Part of a small language model's weights.
Size: 13 layers, 8 heads of 64, vocabulary 8192, 18.4M parameters.
Each number is 500 + 50 x the weight over its row's rms, rounded and kept within 0 to 999. Layers, rows and columns count from 0. Numbers have three digits each. The size before them is the row's rms in percent of the matrix's.

# layer 4 MLP down, 256x1024, rms 0.0653, rows 0-99, columns 768-831
105:517463499498446517499439500472498472562473543439449501600500386500500473532499519491476418483591540526503568506508474492534391446495386570499499532666498489498551500478498447414461489613515501
092:457453501499387539501555500481498420594521454531439501575500524500499546500499577436452435493456420487501557496542482486494482463437488383500501518474500619500479500459500504450542478452422501
107:487562498499515494500486500428499520548589381406558501506499584499500538490499554604482432576513487552500581493511487412440422506490547430499499487581499428499495499496499461583583486441475500
105:543558498501409385500506499533499529476359505522433500429499490499501428524500445664437572522555485520499523464480467416478451539521492555501498570521500515501463498581500469504445492438548500
102:524582498500479558499481502391499508404503511479494499599500442499499512483498588457466518551476453387501589592478507499457378533563523465499501498548499509500458499625499574354521499510593499
102:379438500500478450500532501432501478483531538529526501565501501501500484466500487553433400593512537492502544430382542518431432567427477396500500512542500488501524500351501532542510534497458501
103:516521500500470438499494500552501531490510517499452500430501368500501507466501430465378462485517490517500452560462373520452525513485487456499498530526501450502478501482501475407450450475518500
102:563588498500536394501663499427500513456414502417534502398498346499500509595501494547411468516490565480500464408623482538573559479577527561500497600483500425501476500492501496557567519536550500
102:414472500499460570500398500440499469471482578452562499368500452500500514493500471634482614433537466514500515562539515530495523464526555450499498515410500422500615499515500514575479550475492500
094:430519497500523479499458501567499545398434436498360499486498421499500431547500581484543558580462536446498462518568501480483494542488523469498498452444500515500553500454499411504494508535518499
098:495483499501532551500522500557499426582567489426618500589499544501500463486500570409463540407587466549500541526494476520458438497511586461498497454532499558501588500449501499551578523482554499
095:602574501500502493500496499471500579565468532648481500372501436498499352522500617604561551610532533563499474553535409408568472562611449527501501446438498492500559499610500433433434519417469500
101:528541502501429521503541499561502589480600491437561502408501590500501497607501587477417413500525509527501518422502294542596396581449507534502500527390501550502571499567502530498544514431534500
106:547495499500435539500545501424501476358382584390474500405499496500501566455500548499490659494580465490500567506530433505529461468483551539501500576481500539500529499485500543409454536539475500
092:552423497500472441501420499511500474488498470421548502483499439501500384563498493477653511451499426445500547486422470489528483455517447471498498442450499409498525499484500443550402518653557499
098:597516498499482563500526500511500439582503591454534500507500552500499565575499550597505540436538449509501546461435447536542577488543473504498499523482498580501561499516500461567508499557497499
097:404449500501484505500510499451501377533434513551639503452499495498500517538499504540451554529449487473498537455513475518517515524556481465500500501434502559501456499583503420487503517502521500
097:408442499498603465499464499500498470394498613368538501406499612499500559490498516455533449498476506525499505500523539478485390590486476514500499507623499527499370498514498599462478579493593501
099:504490498499572459500551498474499510631470535510639501437498564500500452478498555656598488455552470509499642460512600437513520587518558489500498465453500475499681497563501498542424476540466501
101:422516501499482525500523499436499468437452587418523501487501532499500505522500534458521425537497496488500564471526548485507562503444422471500500543494499466500584500520499478492564512504489501
100:581471501501561537501519499514500466468519634529513501505499486498501489530502435551470514471427461515498503502503592539512587417532487491501498438508503485501490499467501494481390449460452501
098:516606500498598460499484501472499541478513561499537499436501509500498538436500443476515478471407549477500363492573516479525605417442484497499498484499500599498416501488498558420562459536573500
088:453589499500493398499469501470498477521508470526506500497500392501500427469498625465574527490460534434500509423423450622514483507466511464498499536528498479499425499619500530396539499551569501
089:445536499499500500500530500452499453445524493488474500495500485498500531429500526508456525441432487539500444601437526553571612537562433431500500505565500470499457500467499540487450451646645500
105:522522499499509547500442501568500487569438506507557499415499485500499558494498532534443538508353511570500444500457607440535576559453541558501501537560499410500486497562500516487572508456432500
096:509499498497478456499442501539499455513410472530549500563499576502500486547499504548563450508493670465502462500502530566480422621509480559498500515533497565501457499465499627530552534529655500
100:478449500500416509501565502518500388534401529609496501569500648502502572512500437450431498488514521536503503502500425449636469462456509443501501487524498517501508499440500504536408521525452502
099:503540499500413414500497499516500514489600546562485500576500492498501418483500559533440507430476490477498531627479443548445541595553487446500499484476501518500523499488500454490489446548551499
099:579533499500612493500528500504501582573548522476477499520500395498499412459499431395584593501470517573500478496517493577569520471474469480500500581446499514499453499547499379419461554484526499
107:518421500499466389498537500471498505555482480361531501489499489498499486503500565541479545457498412589499522493562544495491558531441467541499499464599500581499442500459499573510523508462572501
098:485533500500355557498557500460500422509433527458584501624501474501501490531500519470568513495430533369503511386516487501454543407518454515500499487481500602502530501510500496504572472529567500
096:550545499498385369497486500579498502467516513462546499547499436498499471556500435524426554522524472594499540485443541508518470538464406488498499433478501415501413500383498462465479447490523501
103:534480499499486480500446500511498463406580534427433501462500506499500498565500531546487457527460533541501563562470453424517506574573559478499500654497499437499533501516500436466464459490482500
100:543512498498513440501451498453499537550591490393538501589498443499500494500497414551498473525471462473500489529485534485496461454485449487500500481570499516498506499526500603455495493486555500
091:484490499502526426499449500532500514441503559529546502520501484500500521570502594406567444526589538487501432526504550535484503357528550481499499429367501554501582502578500579601454504447525501
097:502470501501501458502475501440501480461475529456448501411500506499500503505501443522453550557554491492501422492572523514429520577447567541501501524370500475499446500445501533515467499475472501
100:442528499498559547502532499518501445562558483384579500530499505499502533642500494539586651432472581373501521459441546470523596440568485548501499501546499499499584498621499467577477521557466500
103:496472499500498426499455499508500615589524589465540502588499475500499561461500435492429474504494483447500516492530499502479378466390575464499499506505500531500477500497501507509488544613521500
098:539522501498553510501479501477500571670451579560444499516501587499500388575500469479499468543465512552501422474570722519506521582594517592500500551530500503499510502447498500590451524508503501
097:511497500498438531500503499551500558432586417559465501539500535502499589509499625633415477510565470434502360523529545564392532506566562471501499514522499502500479500506500458568428481557519500
092:476381500500496516500529500482501461491511505504444501433501525501500436587500581540513361531539370569500527500481462520558587529453454471501499468514498454500537498498501541479575485602434499
091:519513497501508520499453502522501453620541470481603501578498600500499464417499601506548528411565548541499485542425457558511455530600537587498500490465500489502515500468501454472455510406476500
101:576524499498429591501566501381500480632501505372449499582499559500501534439499555472486454568429512566501524606499555556447562399420503482501500552542499448500440498608500533475464530419409500
104:508585501500556573500532499591499557467558588639475502397500587499501606536501513547445442488583463495500535531508590545357512517568429484501499520482501495501515500588500437527416517550443501
099:624505499498440397499454498402499453587456586423403501598498545498500510404500498511603546410449436515498469577496426494523448462460477456499497502483500455499643500508499493538452501499538501
097:534467500501424568500412500448501458456424427529543503549500413501500451435502504415509552457563505529500494522526430521563465498515555470500499454461501525502534501438502485521483530507514499
098:486607499500467495499531499489500511469457520549510502509499516499500506427500486400480541440466409519499432517564455408523612520580540534499499629459500509501548500478501519487545489571488500
096:544560500500535449501473499556501471455503366489474501518501505501501461462500461525547419551436528532501492523561457480419444575567454484502500508523501552500455499468501479558558515526501501
100:510499500499498601502291500503500545516540527498471501514501556501501493542500420529593641550451542483501463522495470501573460457562590546502500429490500478499502499442501499563452549489487501
102:557475499500377629501379499501500606438496504443540501508499495499500567473500477547534504477533421428500471487482484526425498524453552493500500448577500536500422499513501474506407514370472499
108:513508499500513568501523501422501559569458430531460501457501587501500574417499400408550494437471477511501451508512494508420531450534469536500501489528499500501562500474501541509420450453513499
114:539543500499391497500443500630499403503483541504533500377499653500501471491500515471601545514477458491499554454509477472594437454496467519500499463427499531499639498499499474455420526455489501
092:488563500501518589501514499426501453425537436554660500567502454498501469463501432535611524537526420475500535602533532587446578587487510444500499501514501515499563501521499563505579567492507500
098:463492499498521401501568501507498413522428588459644500506499443501501535447499570508446485472567502496503621490497468511554506523547513512500500472348499468499489500505499499511499501569593502
100:480541501500419577498443499434500490569523512459623500554500567499499495393499517423403482532536500489498513436468608439526440529488454510500499581567499403500529500530499563419548543490539500
095:535551500501553580500460501502502505431643480557455501514501448500502538562501480536413645531466566536501437554494567543432408445575460465501501443433499535503392501538502504485474494440497499
097:490513499499485439500487501509500497514620514483504499516500571499499582471499485513488582517561483478500516497417465597472445526510520554500500449471498453499499498517498486484513541287561499
098:435402500501510501500429501491500512520425495473484501399500622500501567471500578470454402461453470351501446411482486494608433430546475480500501495534500530502478499457502408491475497472468499
097:461554498499520617498493501518499600505552539515528500453498466501498404444498560433569497416414526519501474430487453475506414444523460558500500545525498496500439499482501512559447576482463500
102:550543500500610494502512500413501451525575537491371500337501560500501578435501390533449537523440487527500462478532507530539550431418526568500499454472501528500443500553499486596541546448504500
099:482510501501547577501519501485501546425491439462501502480501533501500560498502386479488541651538475438502546520560524490465584440481534537500500491463501409502441501508501496473483537525502500
112:461526498500511457498485499606500546593476495517489501576500481498500476497498479439576502472477499471499327465508589516502459570427501452499499521494499371500476499447499532464516548618501498
108:518497501500508510500597500518500498521543537589512500456500505501500488505500550559566459477527443527500405449501572443554505560508553442501500473470500453502497500449503450459507481542485500
104:468636500501509532500483501556501464599509482576561500440501620499501575522500472488485600490441490521501538459567534460533538515509416486500502399536500474501547500486500463532526475619536499
098:506524500501528662501568500453501550536467482505520501448502510499501581401499486517526432569427451458501517499472501502515530405474576386499501462476499394500556501473500482462564462545462499
097:488542499499417490501412500414499481531503469480499500516500480500499417581499562507499582443451531482502637425454519530427564590517477564499501426639499472499487499461500429578411578467577500
105:500469499500519542500569502396501495540425396513470498384500350500500594432500387490458575515485503400500559481517512482494528494603416500500500536459500462501512499465499506436519490489429499
099:599554499500414507498537499533498521554565570532398501470499519498499456517499437396503568502520475439499483451567371560448477486552486475499500526610500525500430499501499584438427509500500500
107:493454499498586519500525500516498469519508547456596500476499499501500625484500392539451511553467534463501528454459521544418519524429581511500499479444500503500441499467500510573418563346546502
098:528500498499459534499554499448499445523486588563556501496499498500499561483501538531517522587476594457500506512422625574499472572557406479498498457491500461500582501528500517608477491530664500
093:429512499498497408498493499522498536521395548539525500442498486499499546469500413358492526373508590565500580493527642526561626417454458547499499488566500510499570499550498444462461497376561501
104:437526500497495430499447499366498504392466531383563499398499484500499562452499485519481388552516535495499567643513419540428646550513480510500498590509499560499474499481499578414533505397477500
100:476338499500478476500469500504501549492536479444444502534500596500500467528499407462489547497535386456501443497531572467411445480521470360500500490599499501500447500558501541515477528538511500
092:474496500500457557500393500531499559569535578509458500490500481497500410491498440557512472473446507547500460450472480519482424476515424613500501503377499492499502498570500583607535527428515499
096:516598500500522344500366500502500459605414482497439501483501473501500472465499525539503506511446524586502544520366406536435436385479465472500500502467499532500445499445501458554502474503474500
108:476524499501438476500550500457500479518557539551522501584500416498500446591501430545497498517514527511500504507482417415500460525355454508500499524443502419501512501536500474482466540416583499
099:537543501499422551502538501459500499514464464444418499519501592499500546432501521470436619487476533572502537465486515494537493489525524390501501502531499430499584499451499485521543501583506501
105:596456497500512575499504500509499569530611476455432501527499493499499419452500543454580470629523561418500547471504622444365478422527542545498497433479500558499448500421498438449415492534472499
099:514487501498578568499407502567499557398444486571570499381501630500498607509499553374503488438535524565501493510537583503416387480525515513500500515561499595499525500595500467420415509512473502
104:544391499500506562501511500540500443514560541558519500446501498500500393483500536578478573625534532500501484532464525526527531461490488530501500500454499495500481499598500497514401476502484500
100:524511499500542474499557500529500472499582462519510501447500601500500552529500444408558452499549537518499570499498507477471497476499560422498498454493500440500644501555499506571498452402366500
103:527511500499499437501400498573500480560537596517439500440501467498499406566499486588558607469572415535499564510555442494458463525562512506500497491564500453495444499447498422411540476474396499
097:473655499498471544499507501582498453459481489561447498504499449498498390511499538590507480495473519481498444471492580463553555535511497415498499528470499445499471499491499481501559519479472500
095:492550501500616482501521501539501497457491518559536501470502351500500508490500583524527554477512419526500488399532400490444555526518546525501501506565500615499447500521500482515464567568580500
099:534413500501552446501573500666500477465451502558411501419500468500501480480501591432506499459513564502500537464473471511568640466528506445500500502505502453501623500424501474545541409497401500
101:493471500500584524499495499356498572521459516561566503380499464499500555579500525400500467504539535540498404453455485446448594448385620525499498560377502509502505500494502586515542533486534502
090:622550498498453592500505498562498412576418527403591500368499506499499539560500508544535573446445505504499457432470431525502531445625426519499498493439500534497586501577498501497467526545375501
105:491461500499514517501439501503501564521544445486502499558500491499500503455498540506532524563535505525500475473520407504601501535482506568501502555540500510500408499399500537543459502551535500
101:586557498501516492500484501499501504556461511601494500521498460498500478505499460491551569474462444458498458485540470467520443567606593437499501507467499500501556499507501462546456420496480498
109:585447500499464554499576502488498433419611497613511498518499758499499433495498416475538386497540474539498478482478366462506546540585493467499501411537499457500587499511499543462552465500472500
102:440500500500583504502476498523501422418509571513493501569501467500502483481502539483497484500454483490500457512582605488432557526549530608502498632489500462498486498315500491475669440446595501
100:469486499499496619499556499599498455392570387476495499383499541500499580558499490504610382539561520483500561478496505506501535451477480541499499600634499445500536499351500409444567424467535499
104:501494498500469600501458501467501595483403514553490501625499506500500535442499375475508648470485585519501473475488647567510396490569437441500502486483500507502496499368501623510429477508511499
099:590443499500483478502452498406502594543447492517462502566500558499502561604500427531499644507522458410500444488440542496553485400485418434500499427512500535499649499490499531555455444472371498
090:550523499502507434500456502530502574458439538623512499533500431500500453508500543428378446521402543495500495537541463453554429480594545488500502524621499519503496500436502531519446530567604499
109:514558499500436575499487500527499516484535579520466501489500319500498505382499479464454439516511468468500506573531467565488519571536466451498500555491499528499532500436500645496474541501530500
101:512482499500476516500422499467500447472465470461491501565500475499501483470501509519371507471545570468499535522410541535359496462468571418500499541490500568499375499478500480483550537411511501
100:467528500499568492499542501572500456485581460475499499486501470500499455576499578588449447475434546436500521438520564494485444597448577512500500541439500499499569500514500475514613521610520500
111:467491498500552497500430500484500512506552574515468500532499337499501477442499501411420409559478500458500467436544555519525492543480561526499497533465499571500401499560499517383578511460558499
103:498508500499524498500538500421499455500496404631580500528500520499499514608499420535509580530423459467499511459483479480511446400423469507499499463520500493498529499532499522473546434413509500